config.yaml
num_hidden_layers: 10
hidden_size: 256
num_attention_heads: 8
num_key_value_heads: 8
head_dim: 32
intermediate_size: 1024
vocab_size: 8192
hidden_act: "relu"
norm: "rmsnorm"
norm_place: "pre"
norm_eps: 1e-06
positions: "rope"
rope_theta: 10000.0
rope_fraction: 0.25
qk_norm: true
attn_scale: 0.269
bias: "none"
tie_word_embeddings: false
parallel_block: false
init: "normal"
init_std_qkv: 0.0193
init_std_o: 0.0
init_std_up: 0.0193
init_std_down: 0.0
optimizer: "adam_variant"
learning_rate: 0.00222
beta1: 0.9
weight_decay: 0.078
lr_head: 0.00801
max_grad_norm: 1.0
warmup_steps: 408
schedule: "wsd"
decay_fraction: 0.572
decay_shape: "linear"
final_lr_fraction: 0.02
batch_tokens: 131072
max_seq_len: 256
doc_mask: false
train_tokens: 460200000
max_steps: 3512
dataset: "wikipedia_en"
Each number is 500 + 50 x the weight over its row's rms, rounded and kept within 0 to 999. Layers, rows and columns count from 0. Numbers have three digits each. The size before them is the row's rms in percent of the matrix's.

# v: layer 3 attention value, 256x256, rms 0.0464, rows 221-241, columns 128-255
# o: layer 3 attention output (transposed), 256x256, rms 0.045, rows 221-240, columns 128-255
# q: layer 3 attention query, 256x256, rms 0.0561, rows 224-255, columns 128-255
# k: layer 3 attention key, 256x256, rms 0.0542, rows 224-255, columns 128-255
v221 105:459479419495476514447435467554512521505388458526430537560504530379487398480479583510483450513502449494534503541528501434522498499550511554494502424471498488519439496418560520479564525405507557548523448454485522511517493564537519461453539422520621504497532492528571478581514425492483391460411455472538593569423535604526524534543554451512613439473498597510568534382506500486529519431480
o221 096:493419462522494495571479442543528496448402492400577497515502473530551531535455451560526440429472525528546533490478541486561449512510522563566475592489552454535452494502486503495441534455533508517482534402543458449551478445464545471575482512510392474509413459307482446493465442595484541471584458446522540507484404495488492576465501555491427440510511492481505523473470588593515515515504
v222 098:488413503459476503415441484528495360452507334477503496545489537426480527598468571490588519494479512579483476595476489453409585469461458426452529477412490448452539532530523452379559489497575518507570489529435470463544518472526502506423491455515414514518485519488522499472515552513447589425421563509538541536490496516470557501547476554464597427481554470519480522500509580497510472464468
o222 095:457462410530381601575485504537568376549579433486478551465535467487506540430481487429512465535455497419445488555457517490572508528547516451560428559517541454508446500494545475490482525547586439500653545460513548512511444479420483474508449468508541528389452464614471528532473456530442496544515474558528503546525504456437488457411534500498449431528459491535520447523506530501550509480483
v223 103:488512446505523496398453456535486435335480549464418507487477452518485503444509533487511493533608501565577499693452485506525523465429457505457492432549596498535524474568457509404490531516541542445505527486507463436465516512545458519560523540578488524426516537518445560572500497473506588494539526466463488606629507483512453481507632477466553547484513431422566469460404411536492543569531
o223 101:557555574464455453494545399542580472541514578537415574528420506465420562457503469431514452497429428489436465504500493449550496474537463489477549555533514383564458523475557436435574438530565463549534513550447516463435513477468551522488488447514503502357497478540450439530496475579548434503424554474516548437532566530481536480506493507485507407480442526567489537532466522467541453553452
q224 068:470533478508441584459454566443443441520515450539522384473463433562508563695493414535422522495462502453463489475515482514504502507524407522550516571473515459518529507430474613527527556498469581513528431461423549520452468499538553412440586578525474503429445372414445461514563450527575496449599434377594496484489502571578579524472524548558465540467500521519428583575602506523506527490540
k224 085:535423556464456428483550520477401465505559441477435557383574392534496508493565493488542522441523485576514507470456545498463467488434433525496453459530545620521508582517466391439489523510477482481627455498526461520519490525522493646495555453526475510520493490513502516459489499428455447565480443598523457523493540544543504489457481478486450442568514510636595599441467488524582484560484
q225 084:485430468547605450525647414467390516517500487508420442505683511452641510507518557554518526495510507477410505545607482536518447488504517481448388484571541576491422550522474444470539487542446504540472528504449448546518431543489504542551546409513506459513583525509473581461431531429448501489483496542499449426487549533518472662547441507490462493506499520560544505446504486581448496575543
k225 109:556515605493481393512496485420362453514588489522512528391627392484468474540567435468565538429534486488430501493490507553529489438513511494516539512551547493492624521457458396463449528510540494427614442469523529580549490524579500664498515514466449496557437531532500488466458489416539476488430516591480488474488547567593454484492482504407528555515566512537502598480573504456540449529467
q226 129:526371505543561474572532485432400568521557481553471515462595451464614499467514467583507481479517443519483482579475415525572508464488489429440384514565525501540501541475491497517557494464571567494480481529492479593417442623558561529533453479484509493605555487510510524456400519508401461489428491440577485449519522439531412660537431455517502509522527512549551485486514492600460487555539
k226 073:529442536342490514486497503545473498525461474481531419423493457534545414523447465546482500475499504431455513565531491556562462482575598453473426360438531464431519549476507523549493506435540555439472516467555550550493450591536635468503434462463458466622579495435517441567453446489482550506469538449455526455544514449586468518532531482550494475540525448421498452488503454469460546520463
q227 099:558489479459457460529626467541526478503535476536429452545474546491521506533490483559493549510480562521430497576532465612345391541465637575387542556472462496484417460598455591497494468504523474525551443485496511600519521532416488478525556486526604591440538507509476482456506564487451562506445508518500401510539485487480498501483491518468482520535424524489488525435444508493503394598581
k227 109:467480489369470458490538481533501586445541545521519560479518432481466455489449489536532540470473557424475535484545465544459497561457488501436529588534416583387486492511485456494454471541529510608548538520523434567539519455451507397576565452377578513402545484432501463448517590396467540486506548486489563485465461458494516499476562527346541496552452499585474540482482512496525550522568
q228 107:540592487505464499422400581442505485490507523463519548534410592536333526567518502456501553531528493527479430549552503464557558515522587512482542473477522424473580487438490524466530541540388463444447507445540546479552532547469464388429465443424448538521471487443508511513526422452490604407482552485443490501522514497537456461518537549491520471424549466411446424540551502493422507468425
k228 079:477575457473520563526426451547534601521444428551497431517479617522560475478442478573515548547418488526606590494534465482600478522529524482510490463444512445505513448553518534559495479465429524489423479452489445431497524451395521374526537537483505469510485495457458536502481509516519492454490516378469490470504447438459494543510566562518478500425510471406493522469494407480466548404510
q229 103:582406451559476507538592461466419555500520470507478500446574433513600513468520460530492484542546513541423491512431498504537477487473500494414462541573518575566517536524435472490473475535587539523562541557469465529504438537568600527486504428491512484519539506502457538450497550459414477578493462508570488525521578472459452614402455463472431513559486582548496526428523505583507475583586
k229 076:496484535457425463439475538498427552536518494504501409422594450480491452560496435509520577451546494526505550559503438508592525430448454464495487465470620487540526537477477471488438510491482531472634422473512441553419479537526532588507482564443511483573455528426410549489384460471527484475452528562575486382527545482630464512473502508397529521533598457505541585477550444508479448518458
q230 063:444497542515528546532462480550500471444532499485549508478476489481404476442442466487486472535472456505500521435410505499410547492568471585541559582423385480495505453531467476515380523531517513441598551572546500462439511428393447489440478518445554489478416544478495497483552461472458495527576437500572489615425411471416422546385562472476474513552412619523505480437451520446544547519522
k230 115:491551477436518608516440467567541524504509515522467519550437537496449450510410503477493480591425500464534526468530546430428492554532551537463519516477403495547485400535529551535499535556477507520516501474512512469628508449413470377483438527506498484446449500522520399469564464464474531485468396580453542579536434467465530522537566483596493507470425501443522503450486515483524510490406
q231 090:548498496546511495583555506532457465517485473470527541465556445493478494474541515461475540466476553481446569605474545444504480492501481516388550616481433471492458443573517514617561359494508465467462399419534499445489580568490467494562470375555479581542568530451494487483582605582494470540480502477438532483497473470550517461484389499636539582507467489489473446538459532518507529440539
k231 096:462558462571536482558598560503486445515431403482428537421562456482524477459528503538514503550553530507549606492554510487552493537437436547570563573536454511609509523519501475525591401509510503490553532512619420501517541510513404466602545466601481547502618457518576411518578618529500527590506470489470445573503474525429445473484417492624512503511477505468492489512408488543502549499495
q232 098:503447470485585502429491435437403554433504456478536572606397504495496552522499492585508450476473527519519445480494461528436558433407533577485427611577469478499553417460576480506584475467581564563510552481540526500488448465510558500532446573536501491543543525504526498476516543472560645539477526496511442529453516466510520516553522477579480622482474434533506576487477382624478442526506
k232 098:517436465530494512502545384555436547467495511440478492467471490526548531466472542514555412590492498505561410480478526499548551493436431564539438522542492545471440424470519452492518568556500521509583518507444466543546499516453568468551518478443535535575567534414506419468465543493500613522408534404535498495519587448501531468534594451491477554572510534502474531495509452541457518442504
q233 101:516530439502550547392546555533508499445610539560542555561473465466522492526469499545340514559443527557471493549498420548544540455464500423533498497578548456484450436468502432443545532519471540475524476486461459618441486492487424508506446487490562468557508359570493524517430536611517604454531507565485499462469395506476493550560495548489534411532477390523584475561500486528541542503572
k233 102:517529458415498528404360555549524464505554565540467472466513534564466555550517446551452531586542489487415509505501437489519456511585539373466529472526546522528525618513453382579469586522475469451502455523440499485483518569499391516491477490449487462535513400486545507482473441549577546426555452466489555472498479456488555514524490481482529458499476376482468583520466515439472542443581
q234 097:525497482531522448562552535534554438495542625543519540477556498469536453416453442476521540498432548532494505462596590561441485525464472575497505518562499485489456575517485451468530526521458553473522415449507414533468527594425519392488449507546521508491612461472455511452552516484415473496407485493460507520507451536415519645469478512519561450555446507511472479349538499513575512512556
k234 110:538512501546464496509528498490485505536567605465526448453577490567508478530439469432473536489555503509476608478572481507474429604483537546518487517501531533514457529464571414434490538539471489505523430445521534557484527536600430438467489480515468457570521436483475427533568550423463524557493452626411460559574389536411485557508469466500523560506494532475533484453576481473471481543492
q235 095:483392484430402514503540444514445497462498482541550469429492459495410477486455496488427525493547491514401569489500499563428491472448557475402488496499548427523506511579494438475511454532554475539584530499429462589471476551450527530565534517552565459531428430600411480486435601567528477598449472525546503459570424452440492445584560574571455507585468607510554534440496447534549538484571
k235 098:473579532406451509449434568536487473544590576491450525488557481504522593555472428481437611544584512484450538536500501521575438464432523593531536515591483540519541615502508494493405514538507572593563430498577461515466514492576492469604464496537457450555447458552471550543556489427562468526563434519382431487470470485443467453498502446499532508449486498563521578417526397526573452536437
q236 089:443469553467481666516447576487491544517385496570534410539458588490472568512526529560455506476542466497580492491495495491544486495553555407566476482375454391497465469560486473493536509422497515453510541506446501409443447566411440565556464484530441477453523525641568515401527447522539470517551439466551507449560472487410525454436465440560529441480488510435530485516462472479533462513605
k236 084:463473542503403567467463485422522559549341563574460420442555473487561461461514458473490429500477527455436483592436504541546479411494518477497480481502503421525544508482503559557505533461538511513480538456556510557512397615510532399426444485636360501610564561509515441444412498532486476525535447385469466536512511475414587407542506525461462501489477529524497382471467495509488512478485
q237 103:486436507585638516477484438439543522481492519429532485506445572487541564498450510558463501518494339625478514506566535465591615465452492460530457516556507486494524474511516497457429473500450452510501512533516533541497555428527534511490585595581477534462386418438472458563490527498411410491468511554481483452555518415629507499517469465562420559551429518547492484467518504441608572486478
k237 111:560480613528535527459424445401575535515535412493473494540450510496509474540408514457424566585511454518456515493590531468486585455516463504485524416610528542639577590521524510488393412476535519550506538552438549436567519409589489575498520547536475417510302490513436436485562501473435429543579454495510475477516510527491465524555540526530459595483466417493535531399503431446553484552428
q238 091:501597498524631373529491442590509534473505438495518491530524506429510529516496534539545580479519501483556469485427521530554481531482570532518487600571473467500514454490496564466507409506473413581441451551456478461541520489513496578559542425405528468477356494491453459502486462574517503488538494503461459475453478446657418560561381446516503452534481512470520520553525507499487508419547
k238 095:499633476464581412532509478586513538511395412531476507519511544491420464469507555511533531445582473485566505507457503504561455461464570516472558532561501505573503466564463478432485416475485460470524459419465469446560492453593571599510565480498474466350489499464479497450488477522455472456572510518548496445504582511626516476493490538507417520474440489449534568521471506492473452515518
q239 103:574632427417439453467436400472470430470537625507540468488543468541455511543522546443602495444547498506419545481526493505439482545447460548466514504485560565472498516425546458459413465485495540568498501420512515566567435460608583447437501468456464523529518469519510530536505537402544520404485505485514512570574407534379516497518569512461573539536534564583498531450582441439506553483529
k239 101:428614509486504465434511443440568493471596554499536492522526511439489437568575583439438473478571477517454485511504408528462482418512497562507486557500471515493474400447504402538509481496506534631459469538535522490376489468539622483537410567424553481535479461496435623521551533445448466509525545588480535532547457573506397460500559458495617584519520454553477545519507424532489455510599
q240 082:517540544425484557541546495461421489516493468508599579544520441491455489431460471487315444514440562396474545512548574524513478534450520509434518518403477448468494538632519539491470458443565518511521540507524508515585477501501509491512561527421514587422409492538393495575548505485548379468442548520494521466509437453558416448487526590569394546475479513498439449517444506507533503528521
k240 088:543513578423408535455552467404480447538526414549452557481502436507528513417525516478402508518406580471557547634556421494513504523377472484442475509423507486520523614490458580526469447485463508556543565466525481545491443469569433472568450591526550488512463435552460500536493511375534450460610532504399497514476413502475500562566510574488500589463513449405496406481420468515517513507534
q241 093:462432528584546514532656482513482500484508443506402498448471454472545420513484551388541529492503509512465448474499385533425540486495487436600496421553520452450458489500505533485551535538466540531502419498514563651440581478550483427523495586576491474500566485514527524475477586562424461400374466494538485559488454556454495444515425505430483484500519564505489494431490484592516488519451
k241 102:485521547502511545491507613450481545541522445435476513430473528447514517545427472400501623512499569458528545524553554497443466551493547449537502474550485486501478390478484495492484480485540516560428393540504546451508580448514482463457443509567464505592433522378610508439532497552505514475481461590573584539529510565479511538486478468464602383507530514530525581432448581562540483524474
q242 091:618592526375453511428550480484371503488474581534521489511500518527503507519505454458531463451493493501636499449418525507488508459544557488486514473478489507458485404525480444507511607504515585485461428474464551575502469495524490555413435435523346461479484539475486428522477451519525525445474491464554549497588451526422445527519497521485584428512490551506502492411538402478533376475546
k242 098:506533521450467470531539491458501644505511506534510502479507495455513472529555555410517443480448519447611428501437414538541427466444473468448476599596492473434488457537503369523551602559445483461513495472540619520508383481517549486434490611529453482521478529409466434444442536527549484482588474432443470507566460539457438511516487483470486434531562542527526541475408460471560531491563
q243 087:511459453476468522467487567460545514571480535473526429453518505552575512477490449497533507530479534507525544471485451513565506514480480450544515449485536543424464558396577553566471642468469514489618478410498398525490487522505447516489467529562460560604554543514559507645483465462542618481457545530512465518457586513462606446568486493496592542499532427553501486528506533514480519439500
k243 093:538530528564577506420505546519622457428539482439506550514503499492584476551427444554513480466500516526501489481525509499506510481451487475554429448521477461529445552503488431463568472450573500350497579528538525569541510495462540476395572432423438532522561515496503427438610573510452565514555483587480526496433505567405525523489509584484567448486497477472506490538398493513536566462473
q244 096:489546415456497535391537479470511560481533538492517603438420479559505592519489482446516495595531457480485530565516467468467451452427519495473496546550547488489553496459407423517441521576422494521522517464422512438577492532572505536507481415419382513513589487465502436508494466551604515465502503483397558450563574504536479426519586618497489445547537458586575406540534455414534504413416
k244 099:476539428450454441548483521601592543463479555580550435510503435551564457465489510473474475518488483477456505488541394558581517491487484448570559525589564459493633604453533479425504550509473473456479511561447573464465459426494464591540550576417437413482599433510440435508519468518558469606495461436363432455505448531509471540512476481526443452499574530394526447518549431453509491483504
q245 081:443468473491517474524523527574537472524537440531380463463538496457490500523515541506517571475501450515466407422573543519465443485625506393514571467522453480520474434451466544531575479514463464558477447551510459468432581419447438513592509475484533440437537422568536540431502528566395501504549401469576462514478469526536480500352397378451667421486491527511577552458436501528441460464479
k245 087:491464451444418530522474622562401455561463565438532446467547518468398475515428491487506544460504527506444500535469558496456480501559561463499552486491421459454531440508469543508509479496504483543428405435511501503491565501469550536491487462523478542483474546527484601470465496495460532489474453551533500519446509467573530465474463457463505524479493533554517544532564566509487464493489
q246 091:556430521499451518515478553499464456500597533545490441457510462528536413488508460520600493489493536556583532400668530446558476499527520589451464493548488615482475535482536514486565589528489495478528573467488508509583497510482474459499496536542490503463417496515454528476458485418433556637510496588507474446540480486483630456548524535498466418473489491474526463473488547516455559517481
k246 103:568447451451503534534531458457384482490590563529484464532569520478562477439515503492588564466479544585562460488479500498538466455533496566588448591522467567489438613519468478440390606506502507508520527515513485488578556457441467539415473435594545431459416495548471636560448475476510550513499528535538444423505492504465513532467426487499471481489545460597489466544585589439528475469458
q247 091:437494529427473581501586411540378466476458440478458553523496482536484451543514585444411464508585441528528506439479481560394483541533497461510446567418526458501607452547480548492569482506511541473383485531465553513467493533565498447535454563632445436556556501520475469453522565468533519522463469506527556478466490462428513422569510461559414520469492500477551469498386504554502537446522
k247 097:436465443454427479492571657537422486529465508460469444453516476439607523488576465480512528492506488486410428572437507521504459458484465539572523577505511515532579511440498562493483491538508562490514443526473500500437435541538425494497475520617465450631521488501512516587502515534432495557455462474500451557510459488457546464530508496552498434492484500470543476491490455574501480495498
q248 086:489504506591527425566561448533567517463496440554553538503398471399548517486519442456580450463509546484454498514562443605480496597475412541500507532482493437518415605506520539500512412512495444503503513534498510445519469504479490451476434546416444441479473521466504449533443521592513433470529497447471466537477474541481488493554495562544496393496575532474458430424570466561511597511523
k248 092:544613505604563494515517436496531501481480526468529553494522536469559492489477481504474558540539473479596591480503491501468487515436536500502472524506548432488439395515525472403510500473489518444493533498526468456512523432606531577466555527504534533567523553424484453528511433476542385465508483604485527463456406524530581585476493524546477473462515516435528457504481553592567462492438
q249 097:451434380520482586549522577498605556414415373453551510503385470497463513474480453501444531560508540513423500570496515434444529544513585484485499482491538411499551549514516499458410459496498395438579536516539454533405516552438470532578564468421517627471624471503506488460503419558593454554539482421459458490556513540397481491362509529533489444572468542547531446486433478560515458580438
k249 113:460444497508466570437504553596638541457425475541498577509508453526480534474448403546401503555512513453422519512496494480507508561469463443476543512470512452469554548500535504563410502539480505503507562529548439478447530566446453535594535439360419565539570514476488378499451415442558482564562527429399602522474552384477527488385518477453497594506459501506504495470487530511502560492367
q250 098:511401483414479475538538498512541507551509479576428482500461558414470574476499558490475512527440535474514520503470480624456512457508493444436384587466526493540500479501540458552482517479612506538525467533485599519422583534439567497460469428534550514504471491541533523493567604613505443448476455481464457549504513502560474463489474465502442467521449455436533526531443481533499513415528
k250 104:410532502521490481524417531579559409515508504497512482526483503514481424459475506588537572536506424469514521451483504478503483496519497533490434357546530533532482561519555575400544468455512547405541502483533487567468503537491554449571495453551584471473509539544462530503492496612507528495399420605547461510520435555535543504501520583496507390473516518492501501531537488524519516484520
q251 091:517465381432438543581427544430553546400533450565555471479488479469557550521511580469478475534484498565524570556547492518534553475447445449483416518349520431519495546502534543425517489462458448519428558491462415485539483443431490450466514476522509540538429471496536523459494424514590411393495480472492529552576447540564489541463486582511437397501504492424482454515477476559529573436505
k251 098:421514469467458542454436535430620479553488535586482471511524509519576482488478471554452528534587473538430516526438421565641451492546483491488408478487608464554552665531534499506457446445462481519484577508492502420544448521469533490530455478500464394452463464445471518545531454527462436481473462507524459500581453554534482548505507572485499434465496423452443445513504477444502537558473
q252 098:523502466439502487571568418470428586524517485536478493518489552532635537523459543456523541520477461487407478439466516558455504478573455489483586630460488431468475405495484496451511476459519472474490484581463531433469531431505446531531567573497513514450497554485511455476538593439449508483450450468460427470493490588536603405514579469450501461484496527417582524560436514432516438506495
k252 108:568482417372496450549525491474373493430488551536525520508496412463529442499486510513522537423448521549524508456502573538445578564414543445436431590442476493456505390439539511476523522570539484475544430543426570567540420464598484544471535468429563515582463579519436371419523531478479515583493486395504472439455508505569610496482499507523424436534502491438469487502578541483464506493509
q253 100:523519519471446519419493481470382417530543568465551423453523531563478499549505555509486506427559448570412587546554409498454441456471434438528617457405497528476464438462482519477466587454455526569511525485409460507532463455526432517513509592439568484550495509542475553570472513385451550492448601511570570493500544521442530492476508474506609535494505509532448468536524574425434481473548
k253 094:514569501361491564407464560465440481469492546518489571595510468492546497559531516478396506469494559596393518523559511542499523557471451532478493550443450479489515459494520498597492454516546470573387448522452543498514437414469552390419514520524502580456477463544513586470583557435474538470507541389489520539446521489484443448493553515444595503506496428534540475446456430450558547501613
q254 098:508508502413524442384412445490461398542479416429540582510460497469448461486539425573385479467460437462618471543415473473499578472470529436487486407532514571531471437460482449493512478542545516474467495535470402473447389468561594553503484599454493487549496435444482524530475474523494440383554519406586629524333588467503455595498456487484510556436517410549479504527508493600445521530472
k254 103:569493505523486469445426576602430466501481461409542530528464551641458576512534422621452391440523442498594493534396499490488572493524539481456528398510519516506475488524463516552470501532453532471467474490526495437466487472569535531446518548509504518491515463548548588541438416552561500438475464467566540466427478414619421492534448499566514478508539520448555506537448485572541498470519
q255 087:549563460458532431539480437418504539523490411488500509573536510429454533456440502557540429434467524542501467582430466501611447546385481426487547434524538472533462510500484581483466453478530536532548499520507433539525411452499437583507560500452484472499434503505451511543418446556523440407506465548549500540554458512462448511549569517451571492477539554505448461586557571405565523571549
k255 099:527576577511449503419400430412487588563551484582494492494466553460538468498542524460409466519557484461495459540413537559528505446463535496390481491503476422472509493503458584501441480404479455613426528510470496466575434456578564585504510546391463450510387437516506464438533484461473441483637526557460520484501483538559429533525508564467573495506500464430493523484457485441541549573544
v224 112:519497382480484533531521513483465543411462421457545488526510518542457515481509419470457571546586503607434448506555466520494530465557506511460485485458563451487554532608538490386517533524452390458435487572491487538511585522520426473476444554552544425507495465532503533472510496426521540576486509572562532506424465489448598503475564479551478548474534575523523544452476500457565415590534
o224 111:475453447442510565562569457532418600563519451498501553456419441510616473504504592566618544419440532406347497547489420520509538510420444432540492585538375460475544510461547579442455512496536477462487433432463565514413490470564637511522564505530480484506559529479512550520513523608448490552506551551479525530494433486462468421522525541607474568430436420448526481566439457558398444504500
v225 107:462507462487506517503466490561512473555455561487504485537482527490576503420472536495578526512508547392456595480469547593485437475455509533478437499582504563579509494411551452565521504461567629460475551488507524464489434429479531529508591502456571671462469469500584503494578388450476488478528540501451438528487498549558405512449465502495440460528479506501393458537417559550434535445451
o225 112:453511556536560490484450455506478490502501552504476494509572565505445520455454533423412492505469542575643549476474595490558492502513432593462511456404522602508455470536486525538543534462449443494468540506600429550526495585479482521385425524501441445550558520543546483527442530511531524488488422409582541501546492482512475606519509558456527474521568588489486479497488600513537516501576
v226 120:561534297479538548579524554486492572428587476530546510476533525565472540461465496431440518547495511579455470573478460416504521511430545523386493597501517460516463518538562486459472511571486443527489523423527462553529501561475482518424562441533496505546509501494470488449463495484533525511397526491524502475645448505401572544592538579552465514663534544508448483406487572399551524534517
o226 122:426443486494464516491476482422494499561463511459612521493499447496462482503512474528449517471517534479457521477508545457428519487440571518531502454503560446429479479494520393477454543431580580539497478484409530500486459481534677572577502528472471451484513542515540467526489571494558477543571553620476461581515519482417504513478462572637370592510524409546660543555511488537507496505489
v227 107:408445441470511494476517481513461549611481507514412484488513576494515497494503468528506456523544492404491446464555541514457469476476520428578467530451472467529470539550415481424499541524497446436525469447482475499467543521499494464543446506447453582541476476453514488444465498462550383583358540532545594494459545502522551577568517456461456596473506441571485478553600410461415560523513
o227 103:540551413420526483558535430524581318546519462555436470479532594500390437513532517459555497538569524491523547531504504525561481462485471480403510521455444470538397547453518511576622547534564630512461491536507480516457488543490607528501477472541497517441490424410403480451539512517450529540427513563466558546533465487543498486443425487422490469510565509382530507513537529494541506462576
v228 104:625457495514550489502484491509441503482546450487437502490540472435524527535528473545549486495535455547520469430636521481532487422433508475584437525531516526600429493504386460505543541500513455438507581582473534556478465411527535518540469509441492447517472436486521511419519432493440491492593510569482619473568503456537533504459465429510468480488481529487456442607413488435466613517488
o228 102:382499479523486563474516532515590512557523513566497484484574605480470489497499536533458504583458487514626514433398436504561499493505474358495554447476444550424489459516513554561512506520608400521562461474600381500473464571513413526477521532530578497579493557522480506509538555494511539494472453395508499377517495512406492551506500476443533524521588491395547480469535478530596526534477
v229 106:468519455504481551538435570495501512486540470489496476508493503421532585453489472449497588529565496427491507544468468552475541499429534513401465492483565487544489496451557470468420575492594502546453580577475472457534411424458555490517529549497601592432497518504433536464567419488533627474631483606555501487545457530539431473516571513473474429599477523501531499533407456465460559444503
o229 100:475461505545563588462593437492483504517511614474553574457550493527540604477523594456454571484478507646562463483512570543579494480481451551507530497532501502477481431477457501493579483436504436505546505482551462522389551506511467517464532513510455536539565546509521460485508553429521484514498463440552545561476486492560610534512502570479505592502522521410485524528481544571489486475529
v230 109:532481483546471456531530441482541368520479442572473507544499430620494400578526532538503454564520578439486432457572496490426446524627454532502519518432512452457490514447389490427490498514484487527451505518526546451546490537517504465467455437494469450519488438518464477574516457439434538555481478535534497435434561545503540522566514442522543428466474481519652514427506428517524319441501
o230 108:525569496436561563525476537522447525438566447563475516450461467544523528509580503504581483558476483479467438565498483601457499543451505483481444529486378561489520505579429515547457513516496470464530563475479544406472409474448474486477481501493530454536550534407519445532509442569573473554468618600466583559371492493446544502487558495445567491520498501426423443532461554600458496498480
v231 120:427420562504477508423525497466526484568454557585445490515478572494490525506515495610500527456503532503554550385426528564568478435566552521506554506500434510497419526477496509538435532466564515480512543537501548496436529414491493550433488590443609560480476487499505493437419492536553514547582491450459542539487509454488450472402537450503521520435527534495429493588565529532393313650485
o231 118:480545522525480452478469522498395530444513440471353472486461512482615434530564450377595501515374500447491448527521549455509500484472519510523510499516558590508568539491471587488492489575533572403376450528506458504575530475502591450481507468546515489523562515590390619498525443438493495527484428528464486535494454483573501606531506497381453487511423518527454479483422474492511475376492
v232 117:574529408482482567441525498485497559441456379607507530493548517607508514505525518473443505521532510484606429439469453520475598532584506539544496554474542459505461501464572535437466524542501407473449501460498432503555549491469455547525471483402490459466470549522523496534525471556608589565505495522462498440490465562476625443592557482515583488537521508487561531486454549478573361571498
o232 119:468469488446539561456532529490427551475498506543546467555419450547459479468631453499609477552413545532328509507611511509430482467419513541482460494524510528475526492522530456458436481438514526490506489541431616437477524434554520396537511403563475407519594556410500518497541525508551484550485529617454564582473571478456517467502458574569472517490439472477481545485529499487469476444495
v233 117:534482378454479523513590538469558512416409478435514499489511470446483530502489540506490584510499465589445532465502524473624619506530513485481529489492540512516542525491510464522478423432437507498502511420510530523458546435464483487418534474535578521488492517490554479537451522457321491481532527477414552483477451528523507427470469467508458450561507628507425454349525532398619495503511
o233 116:448492557512471496486514571478382560486490536477489573521580490451545513463475483516503492390488532547556503569580450540444502518454510522534563481525587518401471457534509427455474556493517522497459454450519464541565451472500432491445477532532466497540560497594547615462518541573512584480529546516545557498527350484412466554567578571657503626543494504556573521511562430532520503590477
v234 097:512505557498486427516632517497503473429442486510498449449555519508447530491435548501556527494498481521465531441371532475547494402449576479541500438535492497435413508422481466500443492409467519444582508468527523517436523524488525500471559392426554497459511443431536467600495447436503490552462525435526505443531545470496418461369448499508485473627518528545495479423646420427548419520511
o234 098:448458556514484513481399537500440555503436496436421511481479461468515488504536521479485426465460479566504554552496465491451522520482508600546549473506549500476461518625485496484487557501475502488392546555470433466599405441515556513498473503582448498529550524604520488465524535576424584431554470635470613540497423518487494628496510520513526547586470570511504435519495554576529566544457
v235 120:555487560457472451480507536526482493359529481456540553457534517552426488495537515488436497523492407588479375441483487398528638590466492416563500530486514465463469510481510487508479432519438383474484478456490489514517521538506460502430431473566475486475499499414544464556516546481433534515521479502491477442588465471475532489478503529508555453549529550512513508419450630418598499395530
o235 116:535495448457436570497504607454467540463530501512571521541556448468570502477443518571492501454592530521498504551530443474406514476516537453504455437491516412472492415448513413422423470462580502503578555511494542510533449456579436582501542465485487515512470547576579512484487514556501488464554540552460600552535478576482536441473558508607501523498431470513541500491532434532561480558416
v236 112:530461483519501423483488444588508494550629470540493462500526501506563541529438492438506479528469523435533518465500524576439499570478424452462435534502544502445503496479437514491479521575525498465500467416481479500471388536462581502515553336433390497509476484479464494543505465578501404395441534505585506480518569462484504552585473539482558445496449399563539498529493468559558583389497
o236 108:454565506476598530489491537524554442516547562546569465447548428544376506407435424450456474589547452515533520505481501483504468467589442540397496449439480520515497484505548417521603573482499475578618508514513518493481388592435473560514462577479465453483379516450550409488567513411506518528483539535466537568491543513521526501460465492446536431516522543475549503479599537536496584469437
v237 109:497479546471517552517453510433496547508456535427536507466515479456535515524497499413471513490508447597430460612458506505568595505407526496423504492418509519467438447618581451470524443511463452563492385546523605545525529502468417514442472546572479453499534504486457503471498552523371486505564505507457476519456504501542510513468376541490359469525512582478461462425496530544551695503510
o237 107:453450482460455456502547452485537533475524572442543477532563485454474462489412463547407569465531555536545537468497437571508484479529592497510518462485520469406566457419568531443488472503461556516509420447521471504508568422499426502527589500492427513446455443518520512505484514508531508457538511476534481447521407491449466508512604533609527620453558438504598451486481453471445489582530
v238 110:489519555450513495501504461479498429456466544462434552456482499435498516480497465487475446507447545612460490483469460458454472548492544546487522417458483528550505457603600548574520541460449513530467413445494503543518539489494470519481520614615476463540493482485478495464464576491522388577504517516502547550546449399557400551505463536518443552415530447517471499517573540524557651476540
o238 106:526447464518450516498611522553578477515544415449521449496505466478488490502391513563525557460577536416553448574516472556557521507511542457532563559530491428488417571373453549413532463532543573472490470491549506559465507508452487553536558510413527571401472427505469505511465475488386573446574521490553480491536419533459476428525493455435475534383416478580496513417459481497468466585491
v239 115:573491581483472417466473477532522522404566553516499525462510452474481487519550544469412464501519493540588420334575473476421489556600403456581515424417501503531544495543409556421550481448458494500534457478472501479482524481481523489541362459468421429518477510455471452501508554512475405463575493547460664342474481425539464564535504492482572523413490477503555472491472470546480532392555
o239 106:518522516511464570478532542499550505522511447550485414499513488473485483458465518571561506544515449525535527565502516555502542530476481397516521486496449444499452555454481537585505503578515500459633523510583514440559495498462375519569511531535580528498433467469495477460598519482368569510438563505494533531419524522482537419516487415445554538496402543447464535474537515509562515644464
v240 111:553507351464426581522527567510517481459461442484591545465476559589457550442482518488565595559527437369473511574507523413470548506507494548435491501511557450520496492442588475494471508519524499500472500575470429498515463443504512468600540441482578638456463523556521546544531438462442625459509485533548401427435496615465546482508480520550533464587499560502573496470419569425446456451472
o240 109:537533499509623631529520466458382522524491540490608593549545554484512554533515539475447500472516527636482497495575530490559521474521431494471381592464537453483499441541482446513541502386433457531488513452489496529492517509508472529410493490554477490641630484462527438492536522569576428495486447452467556540550544485518592543529460562666540534521537454486518509579463472571545490460497
v241 115:373492466487511515554458522516501522529431525398478482501453509408504424501511435585556503526509507529494498531502460514416383361437505507414491448497410517532540505582499486381483589530567500522446528545518539513521496451520438492470448522549599522573509441535465524502483515550511494603450528501506512576443466443545521556488425504509423516497513535499454542490491405531445579602514